python train.py --n_layer=13 --d_model=64 --n_head=2 --n_kv_head=2 --head_dim=32 --d_mlp=192 --vocab_size=4096 --activation="swiglu" --norm="layernorm" --norm_place="pre" --norm_eps=1e-05 --positions="rope" --rope_base=115000.0 --rope_fraction=0.5 --qk_norm=true --attn_scale=0.262 --bias="qkv" --tie_embeddings=false --parallel_block=false --extras=["some layers without attention", "local attention windows", "gated attention", "value embeddings", "an embedding shortcut", "learned residual scales", "skips across layers", "capped logits"] --init="trunc" --init_std_qkv=0.0835 --init_std_o=0.0164 --init_std_up=0.0835 --init_std_down=0.00946 --init_out_by_depth=true --optimizer="adam_variant" --lr=0.00286 --beta1=0.9 --beta2=0.95 --weight_decay=0.028 --lr_head=0.00539 --grad_clip=0.5 --warmup_steps=559 --schedule="wsd" --decay_fraction=1.0 --decay_shape="linear" --final_lr_fraction=0.0 --batch_tokens=8192 --seq_len=1024 --doc_mask=true --train_tokens=83490000 --steps=10192 --dataset="wikipedia_en"
Each number is 128 + 24 x the weight over its row's rms, rounded and kept within 0 to 255. Layers, rows and columns count from 0. Numbers have three digits each. The size before them is the row's rms in percent of the matrix's.

# layer 9 attention value, 64x64, rms 0.157, rows 43-63, columns 0-63
121:117128122139113097127129110185129135145089101145133106092149145115109108154138165111120156133110135137146146140131105145079095128120127113176122145115112188095137137160107159157068115160123145
091:162133161153133089128102167157066138141127172125114141106101151130118135157100116133108104172154157156125120127120096121140138113075150155091103130131127145143107125142096172106103100135133148
110:117144157130119128099114139123137130130150152085124095160144055154110128093160107135163136115139172108130102153115160116163122130148105113121173122140145082176129146132139083135134124113130092
093:114134107112137163102114136115138161116097131132121138133160161163163133121110128096105145119141132128097120102160135105201127109150128149163131144118115178140152153075105130075130095138096136
140:165101107055133142124145133108110149151086123117111107137101086132178141126112111087107134182135133133119139109162159135129147120106124176095157131116150146144143124136129133129138104168092132
094:112147120105164164148119112090135121136140127149120132124158122096185095100107142154132134152165102154128130103141094151078128132154129172142073137099136095126103150126147138122180107104126117
101:135147085141134149114094162131112164107112159143106122134119194106126128169089110106133129151118139103132071154145151119103153139116138148145100113114127121151179091162142176118129136140141114
110:115106102118147144135100091096134144145135100144112101143131140150142154093111147081102119117154163121150116086116081139160088127163153144143089117141145112147127154155141155138152061133118143
114:154144112111133141087102122130143087122135134151155166113124151149158125162172117156129126107108125133120105128131155124167109139123118135127147114151113153115148086175099143152089069154157073
116:087110138124121111123118143137085166160161125134127114122144145142060114137089141144097154102144118125128137108151129136148104096118124166053160117120140136142081104117158148126140125153153151
120:131173126112129132144115131085102128109158153168151130129145127081127143134123123156102091108129075154131147139070115165164086128090094117082120127153144142139130125169152121112140132123119155
105:074108095131133142134142098168133117124131100149105177147095108111162077171116150138139134143112121125148145111127114140177128122139158144087139123120143098106126100148146135103125153179144085
123:152106135123108125122153118145149121095098126114102093098126135129112143123148121088107088154191131113149093143151143065114130117104120153087147106129100113144132152180139158132132114145178134
116:146141162116106113110113137140132113182126122130147150127161178133186138122119135145160139156151164137136139095113136125131074126101138125154148130128101086139108103104086140103112131111194121
104:106118089094113139101147120133162148119121160119096113123132119097136146133148114121119142173141137104123114149124124090166168135112149089122161134157114207095168127079112138103139154124134126
125:118134096127110111143129172123141161144098126096140120126131151120167135115104109098083145116112139136098137155122175165074155126121105147123132118108124062166130077130149118166140147115126152
108:120079137096099075139116114178129129154131124114132106108152074118124133102158120095119130122151100154110171162133104125148134105111129139131140139126132171096102140156106159148113161104175153
120:113085132092128095164115126092129119164116180111142133092130151106127162098165113191161097142153155128171129127118121123085127130147122131118160118107133102160120122174122153103122121119120130
098:093150118122182131106141122136155139115170086145119090160112124157130127153141153102130183085142119112114118097133133146090123129104124133101131164080135123145104152120121130130116106191119098
115:131173119157108146149143126114129103114131085168126151123133171143152129112146124157089086108163111151093113126154118078144125128128121147143114137162113157132073125149174158083132123103147132
101:123142084120137175139143123092125116116097072130141148122155163110160142104115081117169119092163073120104148119141187132087142132127132129124164131123097134117142145104143141139132146148137116
# layer 9 attention output (transposed), 64x64, rms 0.148, rows 43-63, columns 0-63
127:129130141112147163133106142100130118127148161106127145171107112128144146110106085146136110122155114138095117120118169102183149135146131141074139108128140080163105112093157112101167168104116098
099:090114082108146148111132109117184122116134092125161117162148116119140115092161122143145133092106115088109163134138168132118114131186127090147139128138137122115142114135151079166134171139117106
110:140128074121124135162159122130108109137123103162128150090125195124139116167096154116106109139112077135128139125155088135096134126107160137145075143138115161105143117113134160123129109145135175
092:137127157130100092156141124141136121121151128118110131128099084096102126138155129160162105141106127118174150152103124163074117142114137121105131110123134054134105106168164128172133160114154126
127:090134148203113127122126128137135090098165125130159140099159166140094127129141138150149122102121130133150121152095109126135114165154120078166093133144119114104098124120116124136135144076174123
097:152126144147084089122147148146142130099104128118137125111095144139077157148147127107117141106094164105134106147115172093174139146109116094109198114144126137120146105126110108131079126153143120
101:116118174103143104144138094130130105141151098127128126135122089132110134074171152159114147103150129165114193101126110126141101111155113116138144150152136145093083149092133077143140116120127151
117:164148157132099106115164156138138111096137147100153171115111123106109114142141115171170143136094100122088116155130162117099165120090122119108160140110123132110128090100120083118107179135139131
108:100119127134125125163136141138115165143143125111113091143146120121095121084090154110127134149166136127140154135132102137110138104137136124136104140098147122141102158078173120120176182080097180
113:166123117130132153130134121124182077107107115115144150125117108109192140126156107105152101131124131133150107166101133124119162161142138097195110151146105119114155135130089090120126139125092107
119:123083141147165100110127132149145124126098103102093131145128139164133103112134145106149150136135179087118099095171148088100177116166178143154146135108118125110131124100099135146095124139140108
099:161129159117103132127095150110125120143137148096163084080159153149097179097126112106110125116161124135108104168133140126104146125115085126172121149117086148149126161100112137132139113089113158
121:113152115122123136134113134103120129165143142132167160157125106135141116137111148154150165115058134153107172111099101184138126169142144105159101129128139129110127112071111087124109145119091126
126:118130075144143134133127122136136144055128147131110110122111081132076102125133127121107124124107114116119132173151126145132174159145117130102106133128159165138122152147166129146149128130054153
100:121154174142146095157122134130102111131135112125119137140131139163127111128123126129146131107086140147128143092132130176105069117140094159139094128092117048150104136181157132154129113119138134
119:132117159149150147113122100131106091102133126156114128126118100136101112151141152156167114135157127141179141108131098088166105150144131099129119144168119187092119191117112132097132092143124115
122:119178125156158172119136150095131110089113136124116142147115179144148125163103114164134133131093167099142086083116165133126112157138119116112110109109116087149145128109145126113133120150086088
114:132179115170140156106133140154113140085130077138118121158127128145124083150097144092086166107129102121084126142128136124166147143121136122137090145158123159089137136088133086158138139123133125
096:154100142126079134152122132128103102156102153116162153073150135087129134113109117133111080156146121156143114172117136127168146126163121125157139115171112124110134088123130113112151157077127159
105:135112143100146094122114137136140166145132179104119117160118083098122115153123141110164162144098164096165156115097126169102123115115147106098142118105149100126167132113094100169116136158106113
101:126117189158127103126115133156130145153125166134116105121108074125098118167125170124087142159110184161167098145096073133144125137131117127132118131130157117134098118126106123116124108096106112
# layer 9 MLP gate, 192x64, rms 0.168, rows 0-57, columns 0-63
120:133106100154069133113123079151132080123140155158122130132175141126168138125116130140136159162136131179131138139148140142114169108074091096125155103111134119108105132140106158119123133145140165
104:160106099133106175142126130135132096099160109122102178148114102116132123152112162116111120118157105131124140100126112132176135137125145140134183071112121176125139157096095125138127097133165163
090:146133141121126115151152134123104132148125097125167109095108136143125111114126139085145135124138104113110156114130155162176129152136138183132084128094123158092165132121089175163101153101095089
102:150118156122099139167124106140128162124150141082119135116120111183118177115094150127157144128154154102109122082103152152125099134127128131128116144116127101133139102067131159172142080111148115
088:118170134168128144104182162163118153064158124141121100144139164127122094121139135159126139143115113120126161102151144122121098148109127160094140094107158145108139165156154128164122114104101118
103:156136115163145122145113095126134084086151137088082180123089094137119140122147113136110105125116113135138115117112142160177115146129142120193141163102138146154125134111122140180132097144112125
116:082132115130103115101146115187163110087129157083142139135128125117120169138095096149143151134140084133155163133134148115111131155143123146114159110072133111120112118095105130173131118167107135
085:112164087114099169129129142111130138124115096149148162154115155122177121118113126108162129112121121160127120106154162124133130117094112125188149107109097141127146125067137115084165117122134172
105:158144070123145162122106148117203113067103144107107149134136128137159109091124125122132122143131114132157145139143125133108144107126141165135097090121113124151104143081104122111170112128163131
093:157125127157142117114095105157129093108101120108156108133106168147140157156147120114148082148087136140110166125129184136114152136058115103148105150126135129149128127100098153101121158112149152
104:118114134136132151139123095129173137103169154161120150095158138124179087101139122135108157141110099102165135153151148159127110163123140108107106112158170122100146138126117095090133089125125081
103:155117081144114142137132091157129082123156181150143112136124149135148115143168147082099156086109112126107136143114107162119158113112101142136105136111146131114120128124078169135077112141156120
097:108163162137142133116131093106110135127108137135143134137122114090094091108162149138112147092108150147151111132138103108163111168153131169126110102115136098130136094146128174077163108159113076
116:119101147121107137098099154141124090132130144068144162115119112164096167167091138119100121134103123130137107106138155100156136145090101160099141114099154124126107099107150141116151092140132178
089:123135153119142174121141081127126135094165132122133130171103116098112089064135136130144134087126127102135163079158124141150089148110139136109155117094142111109131120121179129125163154126140155
090:128084140109119141150129149129163144103163155119148142102132094105061130131110100139138133118086097178132114131135116148143120135162137136127182112150117138105175094098111142147147148093099117
108:113129129121110104170165138138121091147146129134119141069103135139117156111146161149103089143138135166146117115152087098137129160071142144155134135128122133121096127112152138151068082132110154
075:174074127099151140073142126118099086115115121137166109126104166129094167122100114145160146126105140071107127128116130125145102147133159113127127122136130156111148103142139101110168103168118115
110:113160150154089142105076099127129106171152117087141134082122109172092114167139155113158164089089133094120134163111139144142111142142111131139133127139156132147133147138093146113119134124172132
089:124109102147115185131109131102127144117104121145092089146112143108150102120129137139122150084119102144113132130184127167120110169121144209129116126074136124132124125113118170122111154115152121
104:111157125079126165093159098127136112101104148076146132140123122187102157124104091147119124140148150129144131086132116122118133152107164128128161121115155106122132090131176138124128111132117068
106:122141128100134179103143134112134154139095127144132148096148129147101143146135118086082139088159159131116145145120174094116135138108123167099137129128192085117125143114120088118120078120140151
106:141129103096121140118102108127143151147117124125131166134150128193108102104123128093120153174079118115130152144146121159157153136144118130155126100077119141111069101112076138163139112143129128
084:116144127167094115120108151130163113092112085159125164133140122106116118165160124072129158160086117132165126092141093107134123108125138144194111078167117104130130114130121127121114119116131134
120:102130088120127143132119102134105129078149159109125123100111149154121125075094156133148072130098106144123172123148110137158120124128118154161170108161140138164154095131080130126140138108156105
088:117144141148115126143115175130117117129119119132096151122177191183154096092103107088170107114114129141151127170112102116126112107123082148084153144114159096116147134124119129121128123132109152
103:158128135136131125102127108139137096129119141091102113082108132162090180172130160124102144155125161130097147045132115153114124173110115134114159139113124101141159131136145142114113108124156136
101:142143118142090110134169109167099111108143153144119149162153164139122084093109156114138150132095131115127180105114135136168116141092122111180117093105093140154119128166126130131152112146165140
101:092137120134131134151115124143115129121107159118149142100160135156107106159132132158148149083120119194133163090127141109129092179106160109100161080100121146095127112110147112136103107141146098
078:157109139137130118091158132088115153114122193085137111116111125104135181079109127152148117157114084119128090144132108158122128110126111164151115149158145096135114103134115128123149154169114155
101:093129145158139126120136138127130090121166174140062152159109128132166125090153177111139143121101086159152129147116154107151098118104126113146137097110140109138146104181119112117120146110150116
116:105151152136091136133128128125108094105138099115142164094156123132157130083081117076147114129111162157114151129138118144140122140161128178176107143102126076121147140135128144123154073125126143
105:149153098143115138140128083111149115170099099125111120140132105129132106127109175124114161087126157099171114103115122101121162134112143122108148095120209164126162117112160131118116102132109125
091:092137129157146129132148118125079105118134118131115128128151123152158119134126115136199120135067079124145143098131135119103103159160074140125096124135165075111139103161140126137132125140143098
105:117166138182109119112140117145126069130160151108116134084107127153102106131141157139136128126091119149166111108084107113136119115100096130135141148159157124117176148155087107138136114093160150
091:114172141164113119161160146125107114142122081101094135094126134149155117125166111052173125126075135151114133142114105108143142123141108147117105137115118113141139174115124161135144122103148155
093:110136140138175115171114149155073136139143124094094138137118092099101135098119172119130141131077105142127105116102117138159115103141077120159124131129140111132131139102110151141196132149151141
100:146129105158072117171070130097098124147104144114127098131181129163083129093155151131152095123110165121111145109136106126133156137145109154158120150110132125126143112088112139135119101115166129
098:111124159086151121116154141161112154134152176113066130098117133148103151134127138149138113115117119151151121108165103167119142179146120133123125156111135147096106070109112120143109081119097144
099:140129145124137164099123108151163089087170133127132126125132140120135099112115103121137100152088096145170117120132101140128135105124134179130134134128166095103165114131071130150184102135165151
091:124128167163141131143099093111078123134114123104130146083117110141125153101134132151130120128158128171136098110154143157061134145116090162125129105098136100096135138108154137150144083137143174
099:166139102153130174131169136152148143105157152090098155070151152153119123121123089122087111122142121128102163107113116107110120164120117102129165117122126135121102097137161121141138157157111179
114:109143124151134130155151115153134116083144144107119134064153124162153118102138155133167105147106148113159123108097120119112163132148077094143132125095152128143082121123129167099173139138163110
098:129111154165068108145106100148131097086108132130171114118142127126136146123150118132149120130130065163125132136115169116151160135121115099158131126146103164106116117111107148157073173144126151
096:167172129127144129140162136130115125134153138156089129105092136151095110143152177088139099138136158115152100119136110142144143116079102077131115107146155093136075082144110130149134120147122122
127:130175095146136117156124156117124096102161138109152091150134123128143149100125111124162119124120107112161146100142110140123136158088098147136109147144180092148087091155117140089155078154125138
108:084130118087151153149132126086142126119097116108094137096164146153148136120107136145106108100127101135128126141095112134151143148091092135123156079110169150138142131112124148147152118085115197
105:176120103097125166153112111148086107132137140105116170092136113146118093137102126163156127179098174117149131127129145119139140127144142124117169114095136112190109093150118133126114097159123124
096:136146104155131150168147126147107121134108103114092178124168123139094134134086151126115162136132146127173070151122114138105133141145098129181135141144161143112120125131095174126095136124082113
100:124118130145126142109114074131141089137103162110128154094182128145125135147115111153154117137184096132096143081178162135128150158143135136132168085125140119116121132111138114098127086135110098
099:123126113100084108131174115160143078108155090146103101121106135136093146138144117121125117086152113116192129122113132111143154139134148128117130123121178160099158126138094093164136110154135096
099:144112150124153136134103104180086149092148132113117134137081089132113125157113155120172162117133165112140162127079142172136108130130130092110156081129137120125179115124103129121099121108126147
088:148101099084116158122148108120130121144154112071143130105125116146140151114131077094124132144121117134120133156091141141186134129155117109168197112142139123137121178127112120104163129096115136
092:105095118110116115143108108133131066126111120152144118153146183115116119169111094111169117120144109147141162127101142082154142178118152134151079117114129150133125108121142100112098118172130157
090:109140141182131114138184154142144131101106129108150114081138125159163125131131134154118131109106094125167074117126117119108144127116095117153107140129168107127171132074141110157095109139151101
100:169162136103134126109120088154153118086123111134078150115140130149127151086147110115096133119122157141177185081152144130125140135114089132124112127091109124139130153098112141152122135136087169
101:127130080126157138154123128137127122123156167136139138107137081134113100107094124106108150147117091173126109147103119160148143122106114100122140126136135125085104075147111188174109116172104125
111:133115103124112118163137139151116149118138140092091133091160141110124105118087151121139137157094062128159154100113137143140130141100082118091171143139108132155157129137091115122138135126192133
# layer 9 MLP up, 192x64, rms 0.159, rows 0-56, columns 0-63
120:105168116133162122133136187088098166128099111112085155076121141124120132135128101147083153133121127115133118123137146116097087159156150167117152116130114120145161133107161120151100165108116111
100:134135156087121119134120136131126132134120107082124124146110099113125151128136134148120094099116085142154175127090160122152064106155139104132169097101098173113125134128157147117160135117172165
095:143121149117130102079125112178122121107156144139111142142133135082092156169109137130082079158139151157143141161108114107138089146121140127098134134130098147147119169125144106089140146114176109
110:092138116153123099135127151122107120139144096154092161149157120111091104096159096147156166157121102164141124114156079135103137126101148175131146139107126137099081143124117123146080139114159127
096:145184127113137130131111116133093084125135141133103146111114095105061125152127160145123143122118123168141102193134131103143174116133136152123127105132108112170104088147125153096133116152122096
094:131126101155082153130151127134117132109151144183165068125183149113183130118094103122115152133122120141119160129107115102089148090119128153116129115141141160136179135140123137105145123117162124
109:112123095144115184110082101106111142125070145125112111121118177128150097115148134113126123137090138151133141143128125118127113112119173129088179157171166144121155140123112105112082132131102123
095:091122139115150116162105134135134122127105156106145147100120160134132136112098096150123091086120120152147119158124142141136112157128105123123147128100159075107120150170162073200142144099133125
098:116115110158115164104164112134115106131144157120093149163115086122122150153069168138122092110132089108121097142154130120121178139092143151112130122165120096130136097133172145093144116149130144
091:089085138107130137079126170181159148131139136133112123119099135086149143119137149155121131102138118067129140125123074163124129152134122076104153127129121126142139154146143145106108134080106146
112:122159146139130130147133095125161117121115072118102114100127142151103108123125120125164164148164105145140159115228133165127100141146138108109140146139153136115141121131129094095146104124131097
112:100167121115198125150146173135114167158108114112113145117135103156072116143138164130123148130079139111098152144087076129148092140141124150137122139143135113131138148122128090099130108115124131
102:147139101107136096117116129136172107135132148133153137113126167146078119132131113117152103196120118166141114138125097114158110142115128121148162145115111112142082140167117135156172066114113100
118:104074145103106115070118159137118153132159174148126185116132134146111104126147154135123127131094111087120114093143161078149115180125116104106135124110151148129138108163131111134131121123103119
091:147141124137134134098133099135082126145105135142153144112119083110159180111122112115108090100159165126131106143149121152108153165149141179168130125167115159104105119116130107119179113099109101
091:109097170130111125175089133092127125111136118117140133161063143134137110084128142119093114121134099114109108100120135106113094117147204134136144098117124117163112118118145144175141122139109152
098:115134150083147138096131114142121138125149052109128137122121081144148103106126108162139113133137116087109112115149132154129124172107158156131136114087149147161073131142143144127085125152090123
082:071179131161131145174089123101106097121097096161144157113161106147154103149137127105128150109110119106120171135157132121142162147101151136123115122124115101103147157073129116107138103122143133
103:120124123176099146117112125110130121138159149157144132123119080123087130150146155097122162136124089139103077117062155123081119144111133090130115150125153121104137129159095167144120102140139154
097:123145083128126074101174152114138143124145136158105139173178149157113130113108137081137088127157117083128126102143137135107113102129106109120110166126116097138117160111159115140132093140130169
096:135073125108144092139150139063165140161125106102109117147099144128154094107146168126109151148133136082151121122122123134094133151158093110107113093138114101172108144121121140157164131144147120
106:139082109142141122138115102117146156114135082142080175154111156123132119146076158114146135152131109092130132123108123117145113127131133152123168152143149161176120121066113130136098123117152083
096:141162121128154154118163137133152141097129147115111078144123097110124132144186125114127150115085119148164083125102139178172133125102118089121095160125110156127147185103131104140133115127124131
089:125115175084135117151131121091102125104191131131143143114147139150057123151121146074146116140126111155149145115127140137131186112137145113133121177096098149141138133143121104135100146120121147
114:122126177141143123148142156161112094118142187129107104116137086100084139143139126160177122150127126103149130105106094157128089138100165100103123098137161119136123125156106107165123147120099142
096:119129118151142124178131149120084149105116148130127186131168158154131106144111129136137098119123151134116137115107092157122129150178091090114122093091127116087090149127118120170117129123077127
100:120102105162124102156134126162114117122136094155110094123134133095114114134152146115117129138136134103151166141148090116099165104138130178186098100108109099152172153121103119164094134130171119
103:092139101136125131157136111117124125125130125149100145119147124094128126199135118088186132161159102179130088104111138145096172134102128115144136138133159144101109152140120069124121112142123149
103:119115080159127181129125125119135083129095128145135126155125158080177138124128092127108091109097169100150092146152142163112130155150144146129124122160136135100140114157159101127133158153101111
086:133124152120138122104190122140089130130150138136139130117149109138105130134141182148116148127115166118127111117149078146125133143106079132102135152113177094085085131120177078114143110151127119
095:159123077100122133064106116104100103109117157130110103153137151134115141135110107149159108142153175100102192087138149128091139167139143132139109144121137142133106137096153102147115111138118127
102:135115088127139092143157117121154175122138156112104072139158108143085132174157137150149116150128142117158129148093143082108143162109121128099154110127138140161078134122127127133100151167148109
096:177142120100140092147142109094141129174087115133127144120159170164114102147092130144111134118092138111090125115133144159082113130159107155132120098132162111130120093139106126138090158096152099
103:154118150109095137120076147118136112144110111073108124134126125124202124114107131134130141168143126124092135131181139130133077141083130126152101110160111124126181142112142103107127128158109141
093:124123139141115125131160169072150113151170151108116100128115136139120151143152123102091107096129147125132121152109191151079101139153086104118181118118183158121129148118144122119132110124138125
093:108138144168094141119159160063132151143156113144116158144113168130140110117133112093117136123120099144111131140146124115068129125134148150171147088114120131093119117110131157076168130090147120
101:094104106129151124146125148154115148136107146129109157122114074101103113104150102156125158112113134107108098169094083142115150147129124162121092156138127110097164114129108167128172126180144151
102:106150090097112125158131122106107103113152124161152150148175163142121164120099103108180108117129085129154139133129109111144094109133171107132138129138097172138131139149113155105148163119101176
102:137102116087124099128122164115093139130080115098141144153160108111070167147119125115135122133153139120132137128138167169141108178124090135115132112139163091110093105116141167153153112123166130
095:140141142149115126137129105136113186146139126110137130116136148147109119146188126134096118148136105135130127117132095068112161147153187138108139133105114156149145078130053129111095141129130121
100:132129124154054138114116153125133137143101130121108095105134104084102106115160165107125167136149152102079130128143174126142147172134097108116175137145141097125092137147137126098122154113140132
100:104151149125080086145128159148130120118133093121153136154141140123086146137158104115140147148119176130122118130109148147106129151125108098123158098112134103165181134185110125149116104078090138
121:093095100130127116137132156154134138120121165121152103083127172172139099121161134130119130134097114111112124153106111102121149139127148119100137107151124151110106136121159132075086178139196123
104:140094100123113140108110112149140186112169087117132124152140098111152111159088133127126162103122129130158167119148105162176143128107125165133122139110121089161091115117156140091156099148109120
093:116144168168127108120106175137120135121132133098116141153118183122118142120107112131128127170113170146115123113126153145090126137167114122129091150099122107116087096128124112065152126160116183
122:133126121157122116182083144123119112142111177133139073151095114100157123132133112100116117167123109163111146165079112110144142090125139120143095123160149136109153142137074134108101135133145153
102:079121110120137136136099148141096088095123138157145123123154144117140108143151148110120112095134082150179153169092174080134128150147128110123105096107175121119143126132162129127135129078135135
104:121166100148125091086131104114173107139158129131155129133124128160142152137149083121147171111152162127112098136128123150091085118103137143170099099100138098090129100150134137127144139116179113
094:136150117141151163158112126111162112136085108135137101078156103133120158153134099108154141134139134162152098118113093105106136103107098121142092152149176144174133107125137112076104167128129115
105:099085096132119147112113189148108146125142122148103136148087129102144100122141098098093156147119122109170121134128104096130136142151165137119090115155114162141135139095120111172126141173085140
107:140107133158133126150068155119110127127150141153147119109089096066096114121155141169180164174103102118132161138114143102132172137138142129128139103127129101130109137183131123129140123149119136
094:121113135109112125128134128116099128155106131161178144151098126160125097089145156132104122070139118153114084137142126198146109103137132134107151155100164130111124094108150156101109109165112145
094:141174138153158158119161159136124120144089101105115129134095133160132104127122139120113148107096142112122087116111177160151124082101065127128143141114135156115111146083113157133127149114170119
097:120050116084155127134073094122157110148142117107153112142157091154109170107109113162146096132139137106105141115170130092126156143143159152108141143115117140128132110113133131104114138167117137
103:119123109109150142105189141089099154123140146165141103136164136128168123100136124146142161122109086130117077101136126088140151141127119099080152128134148120129129142142171091095112082130110125
103:150123100133124129131098106129168122122100096112113119113172149128116123056125115112130122103114153100155196136149106105139118144147145154147102132122103135178140160103093105146107114144125168
106:101140150142126142083105128107117124162099094095160098128126108137156084122183116121144122128160117105128118132088147151146146142121127109131073093179114143117144149138146114114182112158127149
# layer 9 MLP down (transposed), 192x64, rms 0.145, rows 0-56, columns 0-63
119:104178125136172161151109135084114139132128136120087142106119114111097149083121122126108142123073103125157115109140147140122123188117141132128129088177184152161124132113131136133147132115158112
103:168104140145135166124134152093137166104092113118127112136146184113080122123104121136066125095143115131155101125130137110135128170134171096138142099156162131121118156115085113146117149095131134
092:146152104136144113133098155120175123147140119105104092105140151115126138105145158136178146174166144104062153138124123143152131151077111132130156150140134100097098109105117142114144109090145129
106:148116109097109141143107151153119143108108150118160159152156101094152143138085126143146096139102150118116117111160117117141108080135158103160147100114102109174079159141145174146099137109110149
098:128139138160127143150155114105150131144152105114097091102142123114102118096126156117115149107117150110174105104124157157118146125168086111100146098091170137136133116130133119176142173170082108
097:139145135109147118168094116131127113150169148154146156112098135105138117123143187099134116151153158128135147109136126102143132100092137114123111118124056124129090134125058101147120167119134150
116:109118119140122123134144152144142134132117144162110069143123110143055130104112085143138104141162141141165144095123144081118150136159179128119161132128083103146164109128131131119139081123150122
097:138138128111108127135119134120122106186171130177089111159135176122149118141164164064120105123122114097105153136128133141119134140168089120135069142130104117128135147114123132086132110154149125
097:104083106152171175120153140111110164120155148114160139121112145137156088121144132141132140133118076140175085125131138114136113087157118156141094138096161124142117089146104118129119115095137094
092:134146128145112128110116153135077176137154114134144071138138097123109126141157127117134104138143112132145135093125166094107109220137147117149130142102156131131159119125111109122151117089090137
106:115152106132146171131121104077132125099150123107122106129104147107150111131136127155110132145163102117103156155172115142131063128110158110155151196126124111127175121119118120148108104121125083
111:122144119126208133085143146102111134119128127092119106106118132115153150134119086088147148087102118118182156146126137150114109119169141133118081130134158159139141125113149139125127126132160080
097:151103116099139124087144115123125094137167131104113153126107146156097138098138162122144122131096126117137136153098137136123135137124065174137168114190139104155147140122114116178081125114097137
110:164149133097163139099109157088167153106132126134134130130115139111101105181092177100122139132112092138157118094102162136120149116171131147133134106119079131124085123141130166115139120088123130
095:121131132125114127103166128121113148095112146138133133141140104104119115140181137128099198096110171126113125130141106153109162148146117142122152122102146123110064092122164094085144110164106139
093:120096143089175140106124145126154138121153139117111089129137149131091146142122143154163080097132176096096116136104137156152172116155116110126142157101138151110107128116141086099085135156154110
100:132141124150124163129106091135149139116126159178093089155179144127110160147144098103102141141130101137129081155132111114138132108192123127172124114112109130138093117116145069144121122128117107
081:147081163166149171141167095136094129163147090120132178107129123160107101122128120158090082114109126137108115105103140129147160097098164113114091124106142140153114117120123137119117129166137131
105:115100127109161129156145113112077136086144123124110136165113151141107109113111132103141110118128094151139186082142170139125163131151178102134105183105093126127128093127154154134124119108129113
093:118140111126138147107155125173153099108141170136142097162099153093142154122094118138101162119107080161116104106097122113097147153093093133161132115148110175124151144104121135129114169163135120
103:155099147141158117131148146059147122106166114104144125091095114133126116104104105166100128131138180157113143135072107143138109144118117161121100154136098130148132162126117161135137127116097170
110:145172139115096131103158135125098130129110121133114119164133112126109155130153115105097144126167114110097158108096143116108104233129147127114129111119138137103108139096158165127138114102120150
101:169146131106073097125147150165127163130109096146113132103136142145112114111112108153142136141144154104099163130148091128192155117120099177130108102085124092162107116106139120133122103140141130
086:183118100162101178129124090142144121160167123094116154132095092130126172099109108133121141085146151163146124116121124157111082123113126099105128137103115152116118092112156147128123163122131160
106:144180133137094102096118148133117143145101086133157148125170118114154118109149120141114127143117156164130103140159098131097148165134091144112125102125115096122112111112183149107166103155081155
092:119118127129171111137129130095115129107109140125128128163116123165105058157146167122119114121119118138159140132054158110121125119141164114140144167122089153118127103154097145149142136084150091
098:155126182116131130117141144093117153161136099118120134111137094148115172162124112146113100117174131099097170144117116144137087152123093124137136155127083131115091102094153143088143114145098158
101:155085154107091090127135157120151127092149126169149118146142155082111112120085125105136125114125107159130124125133136136133114105153108153099159154116161124110179110117117149126099169192140128
100:126116142133154122147117127145138148105140157126164136108134142176145113115131163107112049093109159160157179140138095102135100127122114155105148093123145105126159097115121137080109123117156116
084:101100150150142089111120114074102115095121136166127139162129117131154152136142107114094118118166205148109134179151130139148133118126137112157085130131143142162100111103158139131103121118139100
094:122177100124088118083082141135134132143107112115102166147148120106103169083122154133153136135099154126146144137181133137124130191122102175118110124101125122123106142138150125114143100120112163
102:094130171155082120123112147116103105143116110129136144142152152150145098118087095105166098123125141143091137129101106135151121145165104168164122149115114105107149195146147112135129095115106154
100:150139133109105110143132123145106160147138139110069145117108150180077145148120109126110060128120119123099155153149156158144107163144116104148137161101079130141108126139164139119133122124114091
099:135141105132126128093106154199129127173110099115143142111137124117134106100084166172122157176145129146118139135156124134130147115135058126135134155130136088134112115161110129080134121109113114
097:105118137110129118134096161166095162141094164144142131134130120126129155136118105131138067114076136119125122107172129124120154052155154166130136131136101133137074132135130121089151117152133127
089:134121169120136095125120104115098139126104114111127153110142129140146124085108141120134120129131157128097126177148098103151151056138128152186102124169146111156104142163123106139143110138074147
099:169128133123099130088116130170134110108126087161113085117166170100149151154137112097098129115182101152144170088127108109148126105126167109148144141094139127092165135125125115125138105120123120
109:115129117123142154131083141136106108078146120123156120152106097131100104128120155151107112123155147156186130131102166141114132054106145101126141138136097149137110101154139156130132107147184117
106:136129117110127092134081127157113108109107153148144133172118116105100085107112153133169140137145122139092151119100152088135145059127140148149140126159148125134152161131097130117096157163167116
095:141125144103065144097165135111090171112105126139107156120137135119135158159129108115091167108166104153099135084095138163114138140162113117119120158115147110103111140125110189122113147130137125
101:090167090135146132154122090121107119110106088126127139185167128136144113179119108153157126140077083105147089104124130119151133154125168115146145112138155132098131140096109098121137113144149131
101:130136122109154115149093113144128091170150120148130129129161100111144120096132152112181143181086102165111139107129108127141130070118116137116107105105132112126186150118123168130108162116152106
122:118134126142102113077143145133143176103109150154110125102127144108122135129107089157103103134200155120169117114110117107098125176114128083118137160130129123151123117179111167132123131117109099
098:089130133127097096130120135182162088160126134147138116099133131155172136107133126120157111164135117134077174135131159085128109109153108105146134132083139146106160159141095143157110098111139125
085:129116104171129114142106145124157116167099127156158117100120126109156135155146098153132149136150096142087170159130088115111121099097122092079159096114107151078150131116151127129114146166139135
113:135169128128146132148124171115121151100111081109126074138149128143160106145110120153146131117139102121134123149134119085128151174104150109118093129130148120179107081160152138112149117165090090
104:092154128160125142132077150092131122152115110151113094156135151144113105118138121109136122192105105163122130134116126142114134067157126119125160154129107155093191111120131087129116146152131106
107:148110099101134144156110141152151117085125179103151165133119119143166103106119108086120112131101135104142125102141161171110112128118164111111106134145108117171154123114155192129126129095141095
093:161116135094118117102155153110101145099155093140133119190103138131118105156106110133125146115123118097131127113128148151105097229148117124126102152159137105123113107147140149135134096127123146
102:143109136118104107114124149140131173137129123089099140160112117115126145114103119128114122120125158141099139141110141188127084180150089127154136153119129130138067097105136186102163143126093142
102:109152116140096149132110137080161094136115125119116111132163178081160141119113104118144155130121128117120124124120127097129141077087137165169155110099160154139102143166153087130147119160125154
096:156151124122111143072128178153138125110123135100101120119111133144121136146162148113160149116117110117138113125154109098103156164119076128139086137159099119101130129143169093120159143194104128
095:103099122111108078161116143124120131070135151126136123126118154142135112124133166151126123123129135104139116126142063143155150123105127139125132092165207137154155148163095115127132161129102101
100:127153089165128155129133094171104183172117117095112140087127127178125129113137123126077132131124171140141103123148135115106128072175109121137140113132127144133114141121117092140145146091106113
104:152123141126155097137126112148130097157142125118159100127150135138139101155140132094169129141137108135107139108139136106120151013113133126125109143154120087118162165129098136154114149129133113
103:142166133131157122122143140122144107110082114142133114119143150124146142107093110121152134093210168141106133120070108123140143085114171105124152149139111125092143114108146115129121154135100170
107:113108109137170179140170113089112114098137142127120097159110113110155164150109102161128114101162148116125131117112114132110133170115168108124136144089118123085139155099158167147100111093118144